Weights of a small transformer language model: MLP 640 SwiGLU.
Each number is 128 + 32 x the weight over its row's rms, rounded and kept within 0 to 255. Layers, rows and columns count from 0. Numbers have three digits each. The size before them is the row's rms in percent of the matrix's.

# layer 8 MLP up, 640x160, rms 0.0931, rows 466-488, columns 0-39
101:142151092205104156169153086120115121091138130139098172116158142154196096178167089143134106109138114116114167131102102146
099:118107125159128158129164114077161049156148151061195138168139123128141116133110135117153116159158166160103145113118118164
098:139072118144154177145143083087118121133091155152179094163105097084143126102126159097153074163179086080158146164067117149
101:187121185126132101095092139158109109136147170136148107136127104086123109109165135157139126162141188158167140204142107116
095:095087066119132114081121124178148146085132167095105129190131142155085105149137150138121158103103163144141154201155126119
108:188142092110184154131139147141104196096154134099148126117133148113091166160130188211138093148101119109130155135123137119
096:085121078133072113092125114075117143150205177178115135115089140108116090098170149113120172093200121113104107064096143121
103:087154162100149121147046104136079146128169051175152173102165110161123140216180149165140083115165127135115100166126086138
097:164138151133092127185109145124160129070148123172169090156142171118112108146144098128101099108124105153105112117079137145
102:178160108127160091163091114176164102111134135131100156030144135100132117085194156162158202105105143109089104118125140112
100:156134173116167150143164117132089179127171137099094096105126123153123131173124124076077132186102161190166094153096106105
109:098071113080153158177132087153123207111111167170127104168169130159151142092164142184146142143129103188123143131144130175
105:099100123140109137118125127119177123115084146133087102144141115146078101142103126107170165146089102084118166118142118155
100:204069127117130133056107154159149130076132155141171191124145183089126158149125107179116166102115113100171132169189147179
104:104085139119111117152113140181134121149132114116147094124091109080168105120166113141099094126101193093142119139106144159
097:074141088172133150111139088097163136136123091126123089154101129110143138120110134157147141133213123114135091153169167105
104:151073158107103092169107139161159117200170095092195142115147137206066154181137075185131158137119115155127156063136130149
103:113116064103116124151166106169151116173125121155141119114144062154134119162091074122173167045204108153100116075122099138
098:092068134106082170111154081128124129129145119142138094156109188157070178188122078106123128094088119131181080092088074155
093:079133098119114128167178125147150132092125138149158111120081107110164151084183161130118121182139128116087154116122132191
102:172092183125090125138130177215153130161083063097145143128086117119093108152079158160149121139110105133116105169146100168
099:103165141176108137199118134113121127106128112072129102112080106123113164166123154116121144114147147094222150104131171120
101:135126188126148098153135102135114099130177092074106105171187157140185129120135158131165139079127069203155123130135109125
# layer 8 MLP down (transposed), 640x160, rms 0.0851, rows 466-488, columns 0-39
106:142118060176137156125082135103116205149100133051125106083133132154125180131155110110141107092102135104081154125102169129
101:080094158176114136138107141124194056103120088163097140129121131104112162142099156106166114107140092155128155064112104111
102:152155154071125131131091198109150136088165104165088137151147132138172110180062151135121171116096064121108125120132114148
102:108102126148146061095159154169094103114166137131108182148121082124123087107134110122140103076127151098171109183175182157
100:146136143177148130123129129123172098120120071068123077130196116136108152164084113090140070130132165167191137156121131055
106:072093201115139058149124177123096186101150102097129112115136120096166086068115128122134156160137102137135155143125106120
096:088114115100170116146138160104033087160121107179129134118141064174165163123138129110116037163083167147120100148114154173
095:107116094161174059102099163026147176182088143140118144134075155173127127157156112171157120119113075112141098164072104131
102:121146134180171166150095153150122106120102135166124091131113158097114083135129115169140090127098098135105082127063109127
098:099149138112080069061112085142099135105139215126143137143140146115111125144127126168121095112064128123142130166163126132
095:140117114030139116146116125086134146121124197119132165144097163140122122083099146094102142161156144117087083081112140141
106:088127168136187181125090153144112172043145156171102164140104100160061125119169152172138118107172109112124121173150141131
106:095076124130080147098138145090163111087120084198088071141144097149129116123053167164118185153123169101087131118158122151
103:172168182081074123109100124155033151116077109074153142176051166180148132140128149078143130080073135129124155135120117150
103:143064119094145082175109059148153127165119113236191158118087058174099163122160146128159115133109154099096139141133156176
101:106139116067131160132076132151176107128088148101115168113147171118108115088106160132091147157153077085132134143230119110
104:182145096121131159088123104025168159160139083102193089110162127150090114141158131136104137108126073158094181117138096095
102:167115102144194155141069086110178135131147125088127210123140133132170164120084159141127148111101156126117168112099166047
100:089152139043095198128147167146134190152120087152130159113133171153199149173135140089108158138131105149096123149152092141
095:116118113101106165140162138085113157160118164169111123109133084166147151139091154178132112096092154080143171056123133096
105:124173128174119072134137097107161098094151146032155197151144098097122124140124109117156142104145158123106177158149156150
097:156151119093141132121174164157109155165097129099104146145096073149191169104082132111128151113184109059137127163134172137
097:110104161149095159135120100120138109081175117109063089124149124079125147132117113126118104111145135155120111148148133132
# layer 8 MLP gate, 640x160, rms 0.0985, rows 467-488, columns 0-39
104:134101115140143190133163114111137089115121156176108097156080128166123128119111124132065190157164147151108149148098125093
101:126185098114176064155126072114146077143176156115086116121115164152180187114160067121140116132158147129143125131126134168
100:112176141130092110095161089136175119091145137159154115088131096127125105110107165160111201150175102061148185181107152098
098:105099110192105091099147149086177083136115095112081143140098136101162121138124083202155139103133105171127131179152154138
103:137112201093142152127136110107125116185120151109149146144116145167190116194140111150190138140087148060097169111100133165
097:186089140117138106132117144063124163140161081147097205109151102065174152086122069085137116127148104178184093154151164158
104:176098098120097076097148090171169121104137149117133146115188128064132112098066097071159122108177137123077117123131112125
103:123099179133157053114125136062124126150149098163088113099166140152115140149073100076136134117168114132145147187065105115
102:110148193101132154106167162120133110144152092099113068117180147143099145120123057112115113110195139103089159087167117155
104:153126121097114101131131079073117107105111125128141165121099186118100108074171170108140125132071110110090134142159104103
108:143120137173069110108122114127182123192071126133095093138124105109123157072138108142110117117149117184147155160146130163
114:124192128161072053101194146110093080138076149115180133118135128151090047084152123141013081126163183132074125057116130169
100:098134158120111104114142100090190178172103130152134134121077028127119151144098182114119151188122057128183149139188122127
100:136155148193113129121156086105087127134081165085193089113126211123098120091115105080128138137162167153098117145092084157
095:162063165134112152119168130159164173124136094085146117081162119102077186139094129088199111147118104108136068061112141179
109:144143115146103151154093068115138207188127153107141205158109148133077165134098118114164122145081126121119178129131110136
103:210123111143125091144030086140092153139058123125161200112192128160160127071121152116122125155139103132132144154067128092
102:172122131149123102126068105107135048127125092136161130074141137126111144090159094073117074123156152201133141060094161168
091:131047158126089125140101112096078133123071133114106137090160119149182130088126107108190113148191062152136137127138124116
097:117113137147138141079104080110099155153128097094133123128137154104142146120115111186148138167109116155131090109131131095
098:132125148120194115105159103104112123087117144087118142131129140130078134167076175171108179088138154097172160100112085121
103:134140172103131148082152097143115100185105110074117117147094193159155154124121154165154152128163174128121142141110149083